From a checkpoint of a small transformer trained on Wikipedia.
Training: 138M tokens, 5718 steps.
Each number is 200 + 20 x the weight over its row's rms, rounded and kept within 0 to 999. Layers, rows and columns count from 0. The size before them is the row's rms in percent of the matrix's.

# down: layer 4 MLP down (transposed), 768x128, rms 0.0762, rows 213-312, columns 0-31
# up: layer 4 MLP up, 768x128, rms 0.0813, rows 214-313, columns 0-31
down213,038,219,178,185,186,202,184,198,201,232,232,220,172,200,185,213,173,197,180,182,186,228,200,207,202,218,208,186,238,219,233,200,212
up214,109,228,199,207,181,175,201,205,184,231,197,206,204,195,188,171,182,211,172,179,141,199,205,201,193,203,187,225,238,260,185,229,172
down214,101,191,191,186,204,176,204,225,209,209,166,157,185,237,213,208,198,189,212,224,213,202,185,198,201,156,198,175,186,202,211,221,178
up215,101,162,172,184,202,178,207,255,188,181,212,209,179,201,188,186,194,194,171,188,160,153,201,209,230,207,184,206,195,204,202,206,224
down215,100,196,228,242,180,216,209,182,184,198,201,196,193,194,190,225,217,210,206,213,201,214,183,215,210,202,201,181,169,215,213,188,198
up216,110,184,198,199,221,201,211,214,204,172,175,209,194,259,164,188,221,256,183,238,201,194,221,208,195,241,212,207,235,213,223,190,211
down216,118,189,225,215,189,212,222,217,192,191,196,188,229,187,223,212,225,195,209,207,169,204,249,196,218,212,200,208,242,174,196,234,215
up217,077,174,216,191,200,211,221,218,176,200,245,201,207,191,154,183,191,192,160,218,223,199,202,170,196,193,178,206,169,238,207,206,216
down217,082,203,231,198,196,181,214,159,203,187,183,223,212,198,198,196,173,175,212,236,201,190,192,217,204,193,211,235,190,241,219,244,199
up218,108,195,152,199,170,197,201,215,219,216,202,201,174,203,194,181,240,211,203,208,184,201,194,195,166,243,172,182,199,236,256,228,177
down218,109,205,233,181,215,232,218,205,205,223,226,217,216,194,222,188,188,185,219,207,191,193,175,228,198,187,221,211,191,196,188,188,223
up219,117,210,199,228,197,215,209,201,173,204,222,232,227,249,193,205,163,210,194,211,208,199,214,206,218,213,166,231,231,185,232,188,204
down219,121,175,238,168,206,182,206,197,212,189,139,182,231,220,221,201,228,219,197,203,206,191,224,191,165,231,201,233,200,218,233,187,187
up220,095,180,205,204,210,208,194,236,164,224,195,209,204,190,209,196,213,199,201,219,211,190,220,178,220,198,207,163,244,228,196,235,185
down220,102,210,215,215,166,215,215,200,213,245,210,204,190,196,184,221,177,197,227,172,203,199,209,203,215,220,173,194,191,209,226,167,241
up221,094,222,198,168,182,230,204,206,211,183,189,229,192,160,177,205,216,214,160,260,215,189,228,190,238,196,208,190,193,214,193,195,204
down221,093,191,210,207,218,209,246,198,183,193,160,190,207,160,215,240,196,186,179,192,231,224,205,231,185,221,223,185,173,207,233,181,199
up222,118,215,218,210,153,171,175,222,174,199,200,187,208,204,197,202,179,207,182,201,244,192,200,226,226,205,202,231,211,178,219,163,175
down222,114,157,209,212,195,192,202,244,229,206,202,183,219,178,170,209,186,172,200,230,140,176,220,171,173,201,178,174,179,200,222,176,240
up223,105,186,237,193,196,196,207,245,204,167,224,218,225,190,189,196,192,229,174,218,239,196,213,218,177,238,183,190,176,191,203,191,216
down223,102,205,207,205,197,221,214,189,171,205,196,192,171,176,214,193,167,174,227,205,217,205,202,179,181,198,252,199,165,162,210,216,192
up224,110,223,171,151,218,207,176,206,206,206,191,143,207,234,199,208,201,216,182,188,176,173,226,230,182,187,203,218,199,214,237,181,205
down224,115,210,180,188,189,212,174,249,173,223,191,202,178,206,180,219,174,206,202,197,219,218,210,212,160,233,227,215,191,211,220,194,189
up225,088,190,208,186,204,197,201,188,217,216,192,191,214,203,209,195,233,241,188,197,175,204,201,206,225,221,194,199,191,195,161,236,188
down225,092,198,213,206,218,182,230,200,206,189,180,183,189,202,186,180,181,178,215,230,238,180,191,204,193,211,218,199,167,200,174,234,153
up226,024,181,197,218,205,189,187,214,199,176,211,186,232,192,184,189,199,212,184,179,205,196,232,170,174,243,153,212,197,225,210,181,176
down226,028,183,218,194,204,205,221,218,199,228,220,203,170,201,197,188,181,219,201,178,210,220,181,218,229,188,217,172,194,161,201,195,212
up227,119,219,218,172,159,163,174,189,197,189,196,178,206,205,181,206,222,190,202,220,195,179,229,189,177,200,191,194,199,228,203,184,195
down227,113,223,187,196,185,191,192,209,186,192,199,179,197,163,165,221,187,190,174,192,164,208,198,206,182,225,202,203,179,166,230,177,209
up228,045,203,202,208,215,204,185,190,204,202,255,196,204,239,172,170,184,210,206,199,211,183,255,170,226,217,193,186,224,191,193,193,231
down228,048,193,179,234,234,201,217,198,205,194,208,202,182,222,195,215,198,218,202,204,239,172,187,200,233,224,201,224,203,162,190,184,209
up229,085,192,196,223,178,161,207,173,181,196,199,223,227,241,220,179,177,186,197,217,212,194,221,208,202,201,191,244,193,185,190,216,190
down229,088,193,213,203,230,203,220,241,200,175,197,203,206,196,169,206,182,201,199,216,208,204,182,209,225,197,196,224,199,235,174,222,229
up230,099,213,141,203,172,216,202,208,196,192,198,215,168,176,195,182,206,193,194,229,214,203,225,169,203,202,175,190,200,206,236,229,206
down230,099,209,186,226,206,195,173,183,202,231,197,174,204,214,196,207,229,222,220,228,212,195,207,214,201,189,180,225,215,212,167,187,195
up231,113,153,173,218,226,200,215,206,223,226,197,184,222,203,183,190,249,201,202,189,180,186,206,197,215,206,171,201,201,244,205,180,188
down231,113,190,224,202,207,208,203,204,159,206,223,194,217,198,221,224,180,182,208,208,203,197,215,207,204,207,237,208,208,204,222,169,194
up232,108,200,212,195,210,180,183,199,187,245,203,184,216,171,203,226,189,192,210,205,211,202,205,212,196,223,171,204,230,210,243,187,179
down232,107,188,180,226,213,196,193,211,203,199,185,193,208,202,174,225,202,158,181,189,242,184,188,210,199,212,219,197,177,192,180,191,152
up233,113,206,226,223,168,177,201,181,187,169,205,172,211,198,175,171,211,186,201,192,179,176,198,195,199,194,189,228,213,249,221,216,215
down233,116,217,206,216,163,176,219,205,193,235,194,223,212,208,184,190,223,178,237,196,200,214,213,160,189,177,205,193,228,211,177,158,173
up234,125,174,226,203,193,214,191,208,208,179,188,180,236,226,189,197,227,222,188,221,194,191,222,202,180,213,195,199,229,181,190,202,200
down234,117,215,161,217,219,188,222,194,169,191,193,201,208,194,220,209,237,181,203,215,206,222,182,232,203,203,223,216,203,196,204,208,186
up235,108,145,235,201,184,203,205,221,184,206,190,195,210,213,183,154,215,226,218,227,147,206,228,193,207,237,181,213,207,196,227,186,186
down235,106,213,216,218,166,220,173,237,221,238,146,220,220,227,195,207,215,188,209,216,218,203,185,199,214,181,192,225,250,191,194,153,207
up236,084,213,191,184,174,182,190,198,185,201,206,216,204,206,186,222,156,229,190,169,192,212,223,222,186,199,208,194,186,205,232,198,164
down236,082,207,221,213,198,171,164,211,197,197,214,162,199,184,203,204,212,169,179,220,217,212,176,191,215,231,211,257,149,214,201,231,202
up237,110,185,164,177,208,209,197,182,170,207,214,204,182,151,198,147,177,232,201,205,207,151,203,225,177,187,202,167,169,234,217,197,201
down237,112,184,190,210,186,198,159,230,207,197,191,235,195,193,216,194,212,189,202,226,172,199,192,161,162,218,241,226,238,228,190,221,195
up238,114,220,162,206,222,206,201,198,188,187,234,209,206,193,158,223,204,229,205,200,197,192,241,188,226,195,178,182,177,204,180,214,196
down238,112,209,210,182,195,176,179,183,200,191,177,200,210,181,196,210,219,193,185,184,173,212,189,203,189,228,194,223,181,182,190,224,206
up239,099,240,194,186,206,188,189,224,188,201,209,200,189,180,231,176,225,211,199,228,165,200,210,208,219,239,185,186,216,244,199,205,169
down239,101,164,188,200,176,200,194,163,208,210,231,193,204,205,174,198,222,237,188,197,198,181,172,205,199,186,207,183,194,220,176,200,199
up240,097,187,235,182,190,215,191,197,190,175,210,190,213,188,191,193,228,186,207,215,238,196,214,226,186,195,172,208,176,182,219,237,186
down240,105,223,248,213,210,214,204,179,199,189,194,197,224,168,207,196,208,179,214,176,186,212,208,214,187,178,196,177,192,171,227,216,233
up241,069,225,202,184,184,182,201,205,194,188,207,208,163,170,157,190,181,202,176,200,156,187,203,222,166,234,191,199,199,200,190,204,175
down241,066,200,205,189,209,175,221,206,174,229,172,190,165,193,189,204,189,160,195,181,232,236,204,264,214,171,208,224,207,186,216,241,205
up242,107,199,211,174,179,185,188,177,224,208,193,214,198,182,170,203,222,219,189,184,185,185,193,184,180,204,168,190,212,185,202,186,185
down242,106,230,200,169,195,220,171,206,208,222,174,177,236,215,209,197,178,222,210,198,186,189,210,173,199,175,208,215,199,216,197,210,202
up243,107,165,179,183,221,195,218,223,191,192,200,187,201,204,178,209,195,195,190,221,219,201,234,201,214,192,176,193,177,178,241,220,203
down243,108,205,192,174,183,208,220,196,206,212,217,213,207,193,223,252,191,196,186,201,201,175,205,218,189,226,207,196,209,235,198,219,168
up244,078,176,194,171,172,188,206,224,177,209,206,219,234,192,161,217,188,214,216,205,175,207,190,181,179,203,197,209,192,198,238,163,195
down244,084,166,189,220,184,211,199,198,172,204,211,174,199,223,205,199,208,205,202,166,252,169,220,206,195,187,201,242,197,168,181,188,199
up245,107,224,197,219,232,183,195,211,177,207,201,205,197,197,202,201,207,197,197,171,198,179,202,204,211,198,180,206,212,214,169,230,220
down245,106,225,167,222,206,196,210,207,210,227,202,193,239,171,185,181,228,206,178,236,210,174,177,209,215,222,174,234,174,196,161,213,177
up246,095,155,211,177,182,173,220,208,188,176,188,230,206,229,186,162,226,182,200,197,213,219,195,192,241,207,199,215,213,182,203,216,224
down246,095,221,185,184,174,222,253,167,241,214,211,183,167,196,206,232,189,182,172,175,178,216,208,193,185,181,188,142,200,200,194,191,212
up247,081,209,194,206,217,198,204,228,204,187,182,201,202,201,190,229,219,206,162,200,210,188,205,166,169,213,194,180,187,186,209,200,200
down247,086,165,226,184,202,185,155,168,184,191,186,198,210,213,222,207,207,212,204,198,169,192,181,193,172,178,166,166,160,193,190,213,199
up248,091,179,224,177,193,198,196,225,183,174,199,209,176,203,209,192,195,201,188,232,175,164,206,200,212,229,216,228,239,221,191,203,239
down248,087,252,182,224,182,263,188,186,221,157,207,213,172,201,192,183,210,224,198,205,204,199,192,219,223,150,210,231,164,182,199,229,183
up249,110,180,215,203,229,213,206,184,184,173,202,202,206,231,186,212,201,201,187,233,219,159,213,195,180,202,200,215,209,185,207,192,204
down249,111,226,220,224,203,205,197,205,228,252,203,238,195,204,218,194,195,219,196,180,199,184,182,184,188,201,177,203,174,207,187,218,194
up250,078,199,169,181,167,195,196,210,217,191,235,162,184,185,168,161,213,209,214,243,198,165,198,195,210,207,196,207,170,224,188,212,186
down250,077,208,178,205,178,231,184,186,188,185,183,185,215,158,214,205,220,176,202,177,212,170,215,194,223,204,159,185,189,219,180,178,194
up251,033,172,210,189,221,209,211,198,202,196,215,217,211,177,186,201,199,231,172,212,200,169,213,179,197,244,204,241,226,199,190,200,203
down251,034,203,162,184,174,184,226,198,204,201,209,184,174,187,209,185,215,161,227,199,216,213,166,184,182,172,190,199,222,187,181,173,182
up252,110,185,196,216,189,195,213,212,211,231,179,194,210,187,190,217,164,202,195,192,223,205,179,200,194,198,159,186,173,223,247,206,233
down252,112,166,198,237,176,198,206,188,240,198,207,193,187,170,217,169,222,176,218,193,186,210,218,193,185,176,210,212,166,209,210,178,215
up253,109,197,163,178,201,174,212,187,202,173,190,197,196,222,203,204,195,209,175,195,186,203,215,187,208,228,185,241,197,217,218,199,177
down253,109,207,200,188,200,194,215,176,213,204,240,187,198,231,199,190,182,176,180,195,248,188,168,204,188,174,218,188,204,177,206,248,207
up254,113,189,181,215,199,213,204,174,218,201,198,218,231,221,174,197,227,203,199,206,189,192,200,176,199,205,143,243,201,187,197,224,150
down254,113,184,205,209,224,244,236,186,209,206,203,185,233,202,226,211,189,202,235,183,211,218,164,213,188,177,183,212,165,204,219,215,170
up255,099,203,186,187,193,194,202,183,203,226,204,204,229,196,186,195,195,223,206,213,211,204,181,202,200,225,178,239,228,198,178,202,165
down255,100,202,165,177,200,192,198,196,187,215,195,249,151,248,192,202,193,216,201,190,214,168,212,210,181,202,191,238,181,195,183,191,231
up256,083,137,190,182,188,180,219,180,194,181,207,163,212,211,194,217,182,191,196,212,183,195,241,210,194,184,165,204,170,175,218,205,212
down256,081,189,228,185,196,197,212,190,234,227,178,243,220,216,208,226,216,179,183,201,193,171,220,212,203,195,182,175,224,191,184,216,199
up257,093,191,214,213,188,221,189,240,208,213,194,174,218,225,190,172,190,184,188,212,173,173,186,213,200,229,185,209,174,195,250,212,173
down257,092,149,180,237,185,208,204,200,221,201,196,186,206,176,199,225,207,173,213,162,229,201,193,228,207,214,189,172,207,198,195,230,189
up258,092,225,180,164,188,193,190,240,175,210,207,198,208,214,169,188,201,171,164,179,220,161,184,197,223,235,195,218,230,207,225,163,209
down258,093,196,186,195,173,187,188,196,203,208,175,188,196,215,195,212,216,197,187,205,214,230,216,190,154,205,209,194,214,202,244,232,198
up259,114,188,169,222,204,221,183,242,223,196,212,220,198,193,187,148,225,202,199,230,215,187,211,174,163,186,190,197,215,193,213,232,211
down259,115,177,215,177,187,221,188,202,219,206,203,201,181,162,189,179,176,188,216,177,183,201,184,196,185,200,194,247,240,232,158,202,207
up260,099,224,193,179,204,191,177,250,203,188,192,158,223,189,216,225,213,217,174,207,184,218,218,214,171,170,195,219,183,212,177,230,201
down260,105,211,148,169,195,208,200,178,162,197,235,201,169,251,187,179,202,187,188,198,207,206,201,234,182,189,230,209,176,207,218,182,178
up261,096,248,203,195,218,176,209,194,175,167,246,227,197,228,193,167,202,188,218,194,214,193,218,193,231,253,201,183,211,183,190,181,172
down261,098,204,192,258,196,193,229,194,211,199,187,221,190,185,187,202,219,185,207,182,218,195,172,191,204,187,221,156,180,182,221,221,171
up262,090,208,194,206,196,195,184,189,205,200,209,189,223,185,157,216,162,193,172,187,196,171,200,213,232,180,184,175,170,244,216,183,196
down262,088,183,209,217,193,219,176,207,200,168,199,220,192,202,222,190,220,227,211,196,214,248,224,230,193,221,189,192,208,182,207,198,212
up263,110,209,213,218,190,195,193,183,178,227,215,193,223,216,210,185,221,199,190,231,247,190,215,212,169,207,171,238,189,219,224,189,176
down263,116,221,170,182,202,203,170,204,220,178,184,219,190,220,194,216,176,217,175,170,199,200,185,214,198,199,222,194,179,217,182,155,187
up264,099,203,201,169,186,194,197,222,230,163,233,191,185,193,181,187,192,218,165,208,230,173,205,177,191,164,180,200,177,195,194,173,191
down264,107,212,234,184,235,209,221,186,179,176,175,246,194,212,179,203,166,189,214,185,216,218,194,160,192,209,175,220,204,162,192,195,190
up265,091,199,231,166,196,229,208,190,156,214,209,171,227,194,213,192,173,204,208,210,189,197,199,218,232,198,169,187,225,196,208,177,163
down265,094,189,222,186,199,239,198,163,223,195,196,172,192,176,195,207,171,202,215,200,259,201,201,220,207,206,198,210,195,209,220,211,228
up266,009,197,179,193,191,197,199,207,188,177,224,197,205,192,174,179,207,222,197,225,183,155,244,163,222,221,170,219,215,240,203,180,182
down266,007,214,165,177,196,195,220,184,228,215,164,219,178,224,165,184,199,169,211,192,209,178,202,202,207,213,189,188,222,200,242,206,221
up267,102,207,199,194,188,194,196,215,179,171,191,184,202,174,198,194,170,204,211,195,204,181,215,199,205,198,181,208,194,240,208,200,194
down267,097,222,219,232,179,214,175,191,215,201,185,184,196,195,179,157,199,194,165,191,209,183,182,176,205,191,180,180,188,184,227,217,178
up268,095,189,192,189,182,157,214,194,173,172,195,157,188,231,219,216,189,206,181,194,217,170,202,225,213,201,198,181,223,233,203,207,241
down268,097,200,164,202,223,227,188,195,201,186,185,209,202,201,173,173,237,175,211,184,205,187,222,168,239,210,198,212,201,205,203,212,176
up269,120,175,214,210,190,203,228,184,180,200,197,206,189,213,209,218,174,197,200,230,177,197,188,195,239,231,191,225,223,202,195,176,192
down269,116,197,178,242,156,221,228,174,226,217,164,205,236,218,204,178,220,224,231,194,180,191,178,192,208,183,182,207,183,191,193,198,214
up270,108,213,171,233,214,171,185,213,150,205,190,200,214,181,145,198,205,205,211,200,207,171,211,164,211,201,189,197,185,208,228,176,192
down270,104,175,179,191,180,183,181,198,207,192,193,229,198,162,197,186,194,175,175,200,214,172,195,206,216,231,178,217,190,188,182,202,178
up271,127,177,193,217,191,223,192,176,192,219,205,185,189,205,226,169,191,196,183,245,190,183,201,177,196,199,176,202,188,196,217,235,160
down271,128,183,184,185,179,214,238,215,184,161,214,218,175,181,182,197,215,186,215,183,180,205,197,214,212,221,240,230,189,190,231,207,233
up272,099,249,164,193,198,184,188,203,204,210,252,185,192,202,220,190,206,209,199,178,203,172,208,219,216,182,208,188,193,196,236,164,156
down272,102,186,205,209,211,214,197,193,206,179,171,215,193,195,209,196,156,161,220,207,194,213,239,167,180,213,191,217,190,190,176,194,230
up273,117,235,226,187,155,193,207,179,154,196,189,197,220,198,194,182,197,237,197,185,196,194,209,173,222,200,208,226,177,174,185,168,211
down273,113,208,215,214,190,223,211,207,212,214,191,231,174,210,169,214,221,209,176,203,157,227,151,182,212,217,192,189,222,194,159,224,217
up274,118,224,177,195,207,229,191,218,163,199,225,181,177,215,176,209,177,199,195,184,231,208,221,216,216,222,175,210,238,222,196,201,231
down274,119,206,203,203,218,213,200,209,190,171,197,226,234,200,190,194,193,199,215,210,196,218,223,183,207,210,213,203,200,169,157,183,200
up275,105,199,189,214,161,186,190,205,201,227,193,192,222,182,196,215,190,201,179,213,233,201,219,208,209,198,200,240,184,199,165,200,216
down275,109,181,212,195,183,233,201,211,217,177,191,203,199,198,183,169,216,206,201,208,189,212,208,195,190,209,191,199,239,194,220,221,239
up276,116,177,237,172,186,210,205,200,169,189,190,176,172,215,204,228,207,203,180,224,183,217,221,169,228,210,186,232,193,194,183,199,188
down276,113,183,219,257,203,251,182,207,203,196,192,161,206,223,199,178,216,172,233,158,204,180,207,212,236,218,163,204,201,222,182,200,204
up277,095,180,213,158,226,221,196,211,201,177,216,196,219,199,196,169,181,189,178,242,191,193,194,213,160,177,157,177,191,217,205,187,210
down277,098,203,214,212,218,198,233,182,223,184,169,231,198,174,215,180,180,242,184,173,227,209,190,219,191,204,194,210,195,203,200,207,212
up278,091,206,207,190,201,198,206,212,220,200,180,194,204,220,189,230,198,205,201,180,213,195,213,199,208,216,183,214,157,220,206,234,190
down278,096,228,178,207,181,223,163,194,195,195,170,162,188,198,198,171,173,182,207,227,192,219,224,186,207,211,204,168,229,196,218,204,196
up279,073,204,222,174,205,180,183,195,241,201,188,201,211,242,204,182,220,175,185,227,200,185,224,194,230,238,194,173,199,199,193,166,176
down279,077,217,216,218,184,175,208,203,189,174,225,193,187,193,183,209,190,171,204,234,208,180,206,256,195,204,198,228,188,221,199,182,195
up280,119,191,223,192,196,234,213,200,203,195,231,236,187,183,173,158,203,208,190,223,220,157,202,210,199,208,185,203,191,190,238,203,186
down280,129,167,188,200,168,218,198,199,181,209,171,182,233,198,192,211,238,205,189,230,196,187,175,194,163,191,191,211,197,201,223,229,221
up281,112,136,201,218,202,190,219,205,194,197,187,226,230,223,217,179,207,186,202,241,211,195,209,178,224,191,176,185,236,205,200,202,213
down281,107,216,176,199,186,185,194,165,202,180,236,187,250,197,188,190,209,194,227,203,203,213,178,243,189,188,187,219,200,208,202,195,186
up282,116,206,210,185,207,173,194,207,200,181,188,189,215,223,223,204,207,199,153,200,151,198,225,216,196,192,195,223,221,204,218,216,207
down282,117,164,182,195,176,210,194,243,229,181,164,178,201,200,207,215,200,165,232,186,224,247,207,213,184,184,156,207,207,208,168,228,225
up283,108,197,216,201,176,211,199,180,219,203,194,224,221,190,177,194,196,230,159,187,187,201,192,212,216,205,183,203,223,179,207,207,169
down283,109,189,215,189,231,242,165,169,232,229,205,200,182,188,213,183,209,171,221,160,206,207,183,184,216,166,180,193,194,212,218,206,222
up284,115,204,195,180,204,205,196,202,162,208,231,209,183,197,202,199,215,205,200,225,206,207,221,201,183,208,190,190,178,181,196,184,207
down284,109,182,201,200,186,187,219,219,201,212,189,200,235,181,226,202,182,176,191,187,199,197,150,233,284,194,202,209,201,155,228,185,201
up285,119,198,190,204,190,197,214,220,186,172,186,197,216,213,210,205,206,190,187,238,185,201,201,188,216,201,192,211,225,183,196,181,192
down285,114,187,199,201,234,206,203,205,208,215,199,177,193,219,221,168,200,196,186,207,184,172,175,181,231,198,215,210,200,180,171,211,229
up286,099,195,172,197,193,196,182,209,194,222,239,224,196,184,200,215,189,217,193,207,223,217,189,213,176,182,188,183,190,206,184,236,171
down286,102,166,199,202,217,206,193,188,167,183,224,168,212,222,202,199,182,167,175,186,205,232,208,193,187,194,189,248,223,218,206,179,216
up287,022,214,181,184,176,194,196,221,170,202,236,192,207,204,181,200,201,228,197,215,190,189,230,201,213,198,140,177,210,210,202,195,186
down287,024,195,233,222,208,191,179,207,206,184,207,188,217,179,221,201,170,177,220,183,223,208,197,203,228,179,202,163,215,224,175,203,184
up288,102,171,198,189,183,219,201,185,197,175,239,170,204,193,205,199,190,223,144,200,236,181,244,218,212,216,182,243,233,224,216,210,183
down288,105,192,178,236,194,235,210,204,177,216,156,168,209,187,191,229,203,178,223,213,206,212,185,216,214,182,200,191,194,205,202,177,192
up289,109,195,215,197,155,204,217,235,194,185,208,196,181,209,177,207,195,219,197,209,224,171,192,204,206,206,200,224,161,207,225,189,213
down289,111,196,203,225,188,156,183,201,198,195,185,189,192,209,184,231,183,221,193,201,220,180,217,224,189,193,231,167,195,172,194,197,208
up290,104,197,193,195,218,192,184,189,178,207,222,207,235,213,226,164,232,184,202,192,188,163,198,199,233,176,188,209,164,208,198,168,224
down290,111,176,185,215,192,224,171,208,208,198,214,203,182,227,216,200,203,177,160,211,195,171,177,226,205,203,187,188,170,202,206,181,210
up291,132,209,196,202,191,179,191,218,167,175,205,202,204,240,158,198,210,265,194,203,221,194,218,166,204,197,192,164,209,192,186,211,216
down291,122,200,195,164,218,223,209,155,191,196,209,201,210,207,252,181,208,176,190,191,172,218,226,197,200,184,186,212,228,222,188,183,187
up292,098,207,205,218,214,210,205,172,225,183,198,176,194,225,231,222,201,207,155,229,223,199,209,193,237,221,203,185,156,178,202,201,189
down292,107,213,176,236,168,201,153,235,206,204,221,215,189,202,177,211,234,208,213,176,210,250,190,181,201,226,187,213,185,174,235,205,202
up293,096,202,228,191,206,194,212,231,184,217,210,192,222,188,164,192,192,214,203,200,247,189,227,178,236,196,211,205,230,180,227,206,214
down293,097,221,180,241,174,173,202,197,181,225,187,194,207,206,212,192,181,179,204,204,227,232,188,201,169,200,216,218,192,197,239,195,219
up294,089,181,215,212,199,226,189,206,212,196,196,230,192,217,178,200,198,203,218,173,181,193,197,224,244,214,195,183,206,201,235,231,232
down294,090,212,184,197,204,208,199,187,215,217,172,204,228,229,257,174,188,204,217,163,196,232,212,185,191,207,219,189,206,197,187,188,191
up295,084,208,192,183,215,172,203,198,215,212,176,216,198,192,194,209,178,223,181,211,208,205,206,196,209,197,176,216,227,184,178,166,174
down295,093,207,186,205,223,207,193,194,191,205,186,170,197,160,187,212,172,200,190,217,247,196,215,256,215,187,184,189,170,211,184,175,176
up296,107,184,206,185,201,160,217,213,180,161,193,187,196,179,221,202,215,201,175,202,193,205,206,146,199,193,174,180,185,208,198,217,201
down296,108,234,250,188,183,173,239,225,220,220,186,205,193,198,228,201,156,203,193,210,199,214,169,212,181,201,225,214,227,188,169,205,210
up297,103,189,222,182,181,166,184,166,214,179,196,195,192,186,202,178,187,201,195,202,202,169,175,190,181,240,180,222,181,211,205,177,143
down297,111,210,175,174,198,207,201,215,214,234,213,208,216,191,185,188,199,200,216,165,205,184,171,181,215,183,195,201,232,210,225,166,181
up298,088,188,189,154,151,223,192,189,213,207,209,195,201,197,206,184,222,216,151,188,227,194,193,200,197,193,158,215,198,201,186,220,180
down298,087,190,191,189,187,218,180,176,195,201,189,211,209,219,250,170,201,173,221,202,198,194,198,194,232,213,178,172,184,208,244,214,200
up299,104,186,229,191,216,201,187,203,206,164,206,176,214,190,139,193,179,218,177,212,215,183,227,233,169,208,185,235,227,195,197,180,202
down299,104,202,215,211,241,160,201,210,201,215,199,222,169,191,179,203,208,194,206,189,165,197,186,203,192,209,203,195,164,183,166,169,229
up300,109,204,141,196,195,188,205,231,222,183,221,212,223,228,170,197,222,226,156,207,222,168,215,195,199,208,209,188,189,241,205,200,190
down300,111,181,247,207,179,208,193,196,237,185,182,182,183,209,203,191,207,163,202,196,210,217,227,201,197,227,178,211,221,199,225,192,202
up301,101,208,216,195,214,195,180,226,183,197,197,201,201,237,225,181,193,208,192,208,208,182,204,198,201,223,184,235,204,213,202,257,212
down301,104,203,221,179,223,211,200,194,172,197,172,211,203,213,200,180,207,188,208,180,206,218,218,237,202,198,181,200,233,209,139,168,242
up302,096,189,181,222,202,155,203,159,202,215,171,158,196,208,187,217,176,189,184,215,220,180,209,192,211,226,195,202,194,220,211,206,207
down302,099,203,172,182,208,210,193,220,213,218,216,199,193,198,206,188,198,229,188,210,205,184,182,205,219,190,221,214,175,204,204,201,227
up303,098,186,219,171,224,178,215,196,192,177,224,190,204,194,197,166,181,214,193,215,214,178,205,216,216,203,188,166,196,228,204,208,220
down303,094,176,177,224,185,184,201,220,233,237,169,220,190,202,193,235,230,237,216,163,197,205,179,207,176,179,179,201,182,214,194,203,187
up304,101,170,192,215,207,214,196,216,211,228,228,163,195,191,191,192,219,218,199,203,164,198,223,176,193,199,159,169,160,218,219,235,226
down304,094,185,180,206,204,200,234,207,194,223,164,212,201,211,212,207,207,209,232,183,203,202,184,187,213,191,227,214,193,211,212,224,174
up305,116,173,227,167,205,238,191,185,223,199,197,201,195,180,177,208,212,228,172,232,169,179,205,201,181,206,205,188,207,235,215,200,197
down305,114,183,166,197,213,239,244,198,183,202,185,200,150,201,208,233,195,256,212,222,211,211,171,197,191,199,213,222,217,189,190,199,217
up306,100,197,181,179,183,201,211,183,191,197,169,157,201,215,188,167,215,208,202,261,199,193,211,214,183,178,187,207,183,214,238,212,204
down306,099,210,185,202,197,198,164,209,210,183,216,189,200,184,172,219,168,175,194,207,225,185,234,212,178,187,192,187,181,180,171,177,228
up307,014,179,227,205,197,155,222,221,166,204,221,196,224,211,183,180,197,213,175,212,195,167,208,190,191,231,156,221,214,210,236,189,171
down307,016,189,193,171,187,192,179,182,221,210,197,228,198,176,208,190,203,203,195,216,223,182,223,224,196,193,189,239,217,187,235,202,201
up308,108,190,203,198,187,207,215,192,209,214,233,185,156,189,194,181,198,208,182,193,212,217,190,204,186,243,203,162,207,225,174,184,201
down308,108,184,167,207,189,193,210,178,164,192,224,177,176,220,205,207,203,165,224,200,181,231,207,223,178,179,220,201,189,163,206,224,222
up309,091,202,164,224,225,193,199,202,180,203,205,231,214,173,157,204,234,245,185,200,215,201,196,209,227,188,174,168,186,192,202,222,204
down309,097,200,202,224,182,197,205,195,203,189,179,169,184,190,209,202,227,193,206,207,213,192,171,202,194,188,197,219,202,193,224,176,212
up310,071,182,194,167,183,199,206,175,214,194,221,226,213,202,196,209,192,237,199,201,212,200,188,185,184,207,184,142,203,228,221,185,223
down310,074,225,158,217,167,177,209,170,238,211,216,194,188,211,224,204,185,218,198,203,221,193,188,195,197,195,175,205,204,210,197,188,166
up311,101,199,210,174,222,203,213,213,196,217,222,180,193,206,190,168,226,186,205,187,212,177,202,164,183,200,188,190,211,195,169,254,207
down311,098,196,192,164,201,204,223,196,232,204,192,189,181,213,200,183,152,185,195,160,182,203,179,204,168,186,201,176,200,202,217,197,199
up312,094,196,212,171,205,172,187,199,207,194,202,157,209,229,206,197,191,203,182,208,232,159,197,211,175,218,163,202,198,191,190,220,215
down312,087,198,231,213,211,205,192,200,234,191,199,163,222,190,183,224,175,220,199,225,233,218,193,215,239,180,232,243,198,186,205,228,173
up313,092,203,168,187,184,193,209,201,188,238,204,164,192,182,203,184,187,184,208,213,242,214,189,172,185,226,188,187,197,249,204,218,225